config.yaml
n_layer: 8
vocab_size: 32000
norm_place: "pre"
norm_eps: 1e-05
rope_base: 12000.0
attn_scale: 0.125
tie_embeddings: true
parallel_block: false
init: "uniform"
lr_mult_o: 1.5
schedule: "wsd"
decay_fraction: 0.701
seq_len: 1024
doc_mask: true
dataset: "wikipedia_en"
Each number is 128 + 24 x the weight over its row's rms, rounded and kept within 0 to 255. Layers, rows and columns count from 0. Numbers have three digits each. The size before them is the row's rms in percent of the matrix's.

# o: layer 4 attention output (transposed), 320x320, rms 0.21, rows 21-40, columns 0-159
# v: layer 4 attention value, 320x320, rms 0.152, rows 22-41, columns 0-159
o21 105:099176151128094123115160095099126143128114121126153141116111076102098143160119125150134133115103123166130088165179180175078156164151113084096104113133122091115090170127126122084140097131095145168122115105121131122146127106143146121163106116131122121140124120165154142121124134135122115107152113165113087155129127127105143111165093173117132147140142144117120166088093161136146120147125102106111145157112120119115118099110142141129153121183162133106105117135140138144128126149180159
v22 096:085111116143145130119147110154099107120150135099136147139100144143148123131170111116143137120131195108160151157169111134141150145119140137129103121116155140137154126119116081111093116123139141150142159176062120126154172127102132116141149115142145124132120082131141137146135126161112139194121101107127133142132116135124127107134146122060164099124112107119153124134111152150090117146119111112118128095157124118121095112088099141114121089105080122151139116107096112133130122164058165
o22 106:150117086079141147147111127090161152146150134132123089119126082102142118121084127102129105143137096144108120084106120130127127101103080098114144127121123113120073105140129148169168136123107135114128132105181139147120115126140110110099099129135134108134158187130136124124139131115150107079128176149130127105116108134134109117108121128166123139100111191105131134137112135111145116139124147132152113147125141123122166140189128122148144152110133175109143114119151163104121094117158115
v23 096:129131110124162136104119111095144143097168095155141170144105118150105118102124120163082145177119089113146162159150133151126057208099147126132133108127140118090099162124131119157153118077115109107079115129131153164049149094140135102128125135154140120147156106112117118143108116074105134098110129120141115118128158106149124172082159109086161109099137119140115129125115144191187136141123113079146146126093117083118198138138104135112088137082135125135117187055131119127120130112129118
o23 100:129112143099093162145150137140109109190109141111114106104178118166138150137120132121177073098129151156098097114147144134112172098151115166102128128131130128166137102119141151104138133159114135109160173125131138070162103156120129161095109151129119135119106164161137160129142140119157115146120131170150128130091130149170132110143101123161135159185145137092134116110140107093088081123121114114135142142164135174157110126104106160130132107149134158125114111229125111128122132117121162
v24 097:133129095132161141144154171129124166095099163133096196107181141089098126158137148125154149118118142087169140127091147147118116106163135129172102129152103095124168071116146113170145151151151126109131129145130127134173114104155120114121148079151137108128132135105107165083127137117147118157119132169164150124127192082136127156124133164108133143162140110080131102141131096124150087124095122107102157153148128114116133144103134096133099090133168156095143107136143116134160164168144112
o24 100:135092152111081118149098057079105114146134107096166076129129102134127105111097086122141125092150127176122105155147131130117140157109128109070163074119122157136142135178137093119156110146158125131134116104135111127088167116098134151123116143091121163098116091134098108166110132154112131106122102087128160118145097152143151110143110093151143124116141131133115143122129150128101162103151104147142115125091151127127132146120129125132154137098107109170103094137149105117106109082119104
v25 095:144149133130095159119118107109091185191108152116129133158123139148155129138149118132143141105165145133110153095158143118125126153149178139158092086133109125086157110106124129171127075116142130191110155099145164090085155151125154088122123147101122123110139138105115096150156132143144127117142101128183073146179098124157124106161132127143080150119102101160131119143110136139129115078127163106094094174098120117123185107144092121099128124123103154148161103125113102101178119119146166
o25 104:149126116139158103148136091155125092052181097154146105098121107113131132107076175156111127133105120127135092163111128129127151116124118111121157166134158116129151118127143121114145197151109134079133084132128094115142120105119120136115126117141146152161127107147135138172139128133100145122111132188104161114140148100152151155119112153107157128108182154119116126112170134139151089142133115119162160102137135148160098126100185125146100118129137099149063158146104156140077132136165110
v26 093:191124136120118118136119168103139112127131127104090157153121158135156140138168100113121129119146117127165159136169137115116079151120142126121159151140130134125101128133130198087114109182108130162124119197150109125114118171101159123131117114159121147123103154136085129114137142119118140131115122111141115135055102180142130136095141125151132110146096138131163145107153127118115160143146130145132108142130130108089133089143123154136105113148159086114150128187159107105151112138149118
o26 101:093125113115168129142132109107143123104121144146152078118119109124126145094102147115107143130128158119118128127079156118194145102127128135103111153095110121118125119111123103180139154121148109093184100100132151132159133085134078126155161142116129118142159120130158133134099117115133136162116179150109115127184159107121139119181142123111130145142139131172122070114145125153138134120153113092094149119131134127149107167117106124141160161071115134146125095072137158134115149143106125
v27 095:116117146136170110157099171140144115108127124118110123105180151150131136125158167123171138114136160139181110134122141134114122099146134094083176117117105140133166174127136154135091091138187120101110122157146120122102115116153092137097104098112091156129128139130149141159088146127094114146157133136096103128099157116130200121149120135136144130134108113126152137147139128118136165129147146116111146104075153127142163125094071096136110141165171109146092122116099158139108112132138153
o27 095:119143133122082163083158094111141156122142118129135151112133098089127125134078084123116131126092085127117146103082133139124115115142142126164134136167133115146088108113114085132116181120113128166151093104135134133169140122084151117162192166148129124096132113118127120126160112144146126118110128120135128140149080155136072131100140155116129146120152108141127118148146135146111128140075104146143099163157093137110102138172168146102135140089099138129159102085155113123095164134135101
v28 100:157160157101148122165113177107106114121107119109162190108139151133126122137100156112131097162125135058103128168123122151143142126136102105085156113132096128114138095114123165129136130099086113183135117171121100148114133096126150159112131160126147115119101138118118112138119088155110143143157123126121123081103113122154157142139118109120093114100152122108131136107096103153142132187123106143134123103121136136089119113142138167093084073093121131128135127102133135168159101147129111
o28 099:095122097137104113122152074144137122107152143151143116158123120126137126122141101143103107122139119165131137087142124117137172107124176173153113161110127132128103164150136145134139143138189130105094139098108135034132140141122103116122118140108104143147124137096129122140168162115155119146146153119113159154156128111128126106150117096111172123160131113142127145149154141141122137105138129123127149109138098120150131136169113114144141144140126159117174099159133124132124160092125157
v29 096:115118119155125120132132114111121090166156164175099126142134119118113149127119134152182094138152124134130100104152159089147094121112150096110087127082167147144146158103134137108120160136151124098101109140132122145119149180141116158120137142107131145097139123124111114136140152129106126183098106112177113113131133143143107124113160082098127134149125104088120176159148174142136094168113152141118122156122143127122122131142141120131168180124096075089134136114076125125089144123167096
o29 097:127159124116118179138151147141118142066088099105155118118068133108163145128126172100073188125136101129163086168106107185136116132140126136123120118157101111131095134166137149134111122110122138117155135134137132124126115089131139110136116108146155126136126162132153149148122145119127146094131130133094152112120128116101138130170106155138134167121163169151171096103083104107128144103123103122114114100122162152112134134145157125149107089131158156159117135155123127105145079102114144
v30 095:138128124118101141121153140124112145126094130131125129133121158157096108085119119119157115106124109091154185101115156127149111145118104133131132130103157138132116145104136151136132105142105154121158130162131155156108160073131131114101147085121157126135107148099100109125119141148144122148090097158089091125112145117115124093113116108140128125130179113094157157136182086168127121065084104101156117125148174123124141142103137172110103130125109143124151099160137147111172106145137137
o30 100:113098130085116125141101128165136141160186115136146115121112122136128136140146134140106115142125143103084081153136097142100146121117120120107081155142091114124163142163140135139123144137151121166127146159103109099125117160127106129165133169119109108145137096105182143113119098165121141144155143111139154152161120162161150120129112141126102120149103137139092094116095146122099126129159133150099164153121120137142109096118138112151163108085125101103144158077124126127079122087122117
v31 095:187119129098092150141138129144123066091135168166108129166121140165090098124143136151137114147129133157069145160158134121134162126111108169141165128136153125140135110145106186116145180132124119119102124127155114101178130132126105102165128109152134113124110173138097103116132125123119116141146146108106114060112126146085175136156115128130091133120102128147130113124134132116143151172126124108135149161117107146127180125133146153121124108193134167093149102123113141117101166154139123
o31 102:133117126123169135136092129151131192153104107075117104111140118136110153124125126110106139119131139114166124110123135107114141105114142082150127128161135139112164160145144092117105085113150142135143144121117142155080113124121146125119145150158103133115145095128148131101114137119109153104149122109152127185176151096159089114089125139115165101153168115125117123140108107132129099109157144133125120119111113112122085120155108138136123121090108066133158191127135144106148089100149108
v32 096:144135113107126167146154147105168116125136096126118130119115204132113118132099156086151123105097141082124122114140104137086158173119112143140122148097117106118140073158138127127117120172085163117117100112135120138112149099158143144166122144108139192096174104120139171100129118123119126128178092119142147118104138133120086124116130112129088084086072159158094125126119123141138125134135161113113134124113118116142114130140093141103121118127122138143119147141113117082160135142131159
o32 100:119159127168127090161119148114126163169102148138102134107137074126122135138157106159139119135146110148154109147163155120161086138128135123142129099128147140123093149142132133140113133109129112148130153126120112122125073155138113109128122119131080112175122136123100114122165137138143141156096110187133091131131153112104166109089145162164168152162179110141158123148127108126127111171117092158109139128102116155125097125091124110166137145152097108071152138112116135136091117117105124
v33 098:130161114132110148126108127146092116120111150151131155113167136123152143107118101127124106101136127131133143133131184131176106154113103158138142131107107150121117128141097110108123114143131097162156128098142177125125141160145117187152174138135110126136148127154116139089102115137123110164106133129122106112144086150150156101084114131150122191139142140132134108126130163156122100101138126135130122115134151133112121149205104134093119111128121125117107177188153085101121175129146138
o33 105:144099140109130108098142106087146144171123133111097116163101109133157112147177119094130131151119111097094142126146098099135113125158118141135108105137162151096084131141152124111169143136122163101084114128132108152140123084122132091109106130123110141147120123104106151125121140104119141085151142116100142125107130128094082160147168130095131087134077136125146138150141093114141125124131123155109126117141149090153133126091122122145144150100140114172121102113115116183151111136126128
v34 095:146102148143116125159107100106088149101153119117136090124138098105125132091136146139105129150141152165158073136145148083084142127138157138123139141132122104096172124113146112134167145121120099102144139140096166120141139145107112163103129114112134149157138200139127129114122124179164123088160140150138145074135133160132174116136154138120119160112143142136140100129140146116105130147112143172158120099177119107080131126144097114138145112145136118142085126121100113109141162109137106
o34 102:072129120136151126089119132150127131142113118150153133119123123125107143137122117108175131118112123159113141113105108175151088122119094131159102148131123153141095093107099160126095164141135162130083132102150109155123129127111116115133131129121105119133089077130116131127151151063069091144077129097134138187083162063154112173137137120135154154158091124102126152167138137117138117120137114060115136169125130136155155142125120120108136144121136137130153123101105103133119124131110133
v35 094:095122108123140136110135121109118108169118103102084138131104117133146161146152179181090143114136126122114141150170103125140112136143115125113122171113147136131146116160132138140137129148118153116143116113120148129129087093184110166119158101111091166115125107115122124153133109102150157104106140136166179113132126105129168148110116146088159153109136148126131185122134084143133118141110129090138119109156121102155125164139102164166120099139144110110164160114106091131117059108158136
o35 105:172122143146157141146170109102151112136148155155145115112162137114102107112070115070169108128104152140161128113085130142114134136141162120151154088145139136101116124119134091139126132110149145103103107155111109112120198146134146135133113149151142090154132118136139111094122136103146122145157101116092098147106142153173143103121114111147125136125130098119126096148156153121098142117130164132139139154142123153161125090100154145112135145129110101145135146122136132127128177118090094
v36 094:166091157158165159056099181144119101148171161115099148124108114140141138092111137120101138108142111105126106136133140135090133117156116116143139105172141167137122133161164074114134121132128098118125135109135156135129121166098084151177123135112135118078125093144173136118152115105138133101117106138115121116122177139090123133126144141112103117146131100128122124064089112158084115136139150114137146139134115116148110178159177112071129120127100122168101099136095111188131130149106104
o36 104:147157138101140085180112078126158142102092082097138092102129147118107076158126138115128109153119154122124169160111125132119080143120137132108149107116147111142119080136076166151089126125125153095129141124095104131132146083170133119103151125141124145172155170142107127128142094119109108106162117104125133174163107101146110122131108140115162169084116161155120119163189154106144133097122114100134119142121139133155129078077112128140139137141145114100163153097142128061096161107101146
v37 093:171129145141130118121161140141151122137122141149121109098109120171169145179141136111149129141142121169172118131142118107161082079110127147110137153100108123146134125113107123148148147127150142137126121098125154127121095172187102140160112158171153110114138123130113145090177157109122138128103118084061136140123141138162116111135141143139099121135148156133130136133107145118138153135102083161141143101148142127113129128120114078133140116153111147135085174089138135138115121117098147
o37 098:090104116107134134141139121118051169110134145144143145128137106108143150119081130140114142142098109119095117175093171136102119140160107089155102104132144106096091109117172105091120090133127127132118154164106130158103139088112141116098144125097150140139143134121117113154112138137141145109154128148179139119103124133083098102117119118104156115128111098134146140144125119169113117143131177136119081148133137139153130116130140170138141158100146116113183077158105106167155113134138149
v38 098:162093082114156182129133130146102109130109101126083137112157159100121110118171186113129131146173097134142122121129163116128142143139146121177141135117146147167092099156115125133099123163101114112128149127142119092103131133138121160173110113126139101133149118119132107152117136092093076176113105133195096125174120107111153176173141135165131124143108151118139153128146138121107125125139101123095125189113181113111143153097130149092143084136149108135123107108156164124158130087135107
o38 105:103149165150113095120147138153147152162150149114151101104103171139097164131107070142138145144119176143122133157108113126131117130123105136073092094143128135112131153111148132130198154080154128136134105153095136143140112110111129136098113142114139140120129130139158153129136121145114174099127139113095156136141158147146077120075152132100118150118149116123104112100095125157137105159119126152147167082136093115145140096134142144143127165147108129138152162135101129115157132158157111
v39 088:109111098139123101127148105136143113145149107097158129100113153102140103103098098097193100135128115103138121121129112115117139109156103109138136152082147083131124168131151124114115151077124120152116101129145104149139127155104126100131108123118148151136146149095135111170158113116172118165115109130167121104149124128118106154123120151113165147141124117116124109128105133142103097114119044149128117084130114136121116130107136163115139112127108162169177139123127142129142088118147131
o39 094:153139122126143154120105106121120154183089155151135100118142094125108126155122135122076138105139133144098137152152082153117158139122127151125124094156103157123136099102114137165139095132134132094151175159133129129102145121132158151089120122115139128151130085131141135098129130138127134077122145124129113134111113095139134109136135086115110121099136126134114140191155130151145122103137186100132139149138120123116123129192132121140091117075128111105104096114152104130141143114111130
v40 098:124137105138099126077138138138137135147164130148168112161120133145116171135131101132137181137186129155111133099126134149121112138128101108160104101109116074105137093149123153139161145156167131110148103109107103117094103073135199135095089196146073115140097142138182125154163138119100096159142114148114100143162135160132105081124146159110092143137160170097131118108108130114108144105137101162163107135101159113115109119068093159149195116156116120096147121148118111128108099148112141
o40 101:156116111122187136174122103132085122115112095127113148125150138144119080110122143133140076148075121146125138132164130105107145115130152127114129120159153169160110137118168091088102096126128106138125142170133114135149148165137153126157175068121195130102161099137111131110084147157136143082100141113178150154132126102118142172112092124129118097116107109154154138114171131112149104203131163103119140138160107138136138141170139108129085143123121128173101147112142148107134145106137091
v41 091:153115132142161077121109146068120118144130106124131076152165104106111115117143140105117160134146122100136137136123102127105101110141144082111097141114126157139107120128123088133143130212163138134162110118144126134099128117138106140114179118155157061139146151121145144156157134119161119140123132077111150175127113138117115132135132179105129133142114108162132148113119077152097137135171142095125163141147107128104122112148138150144130115137127150170119162112129101113137146156166125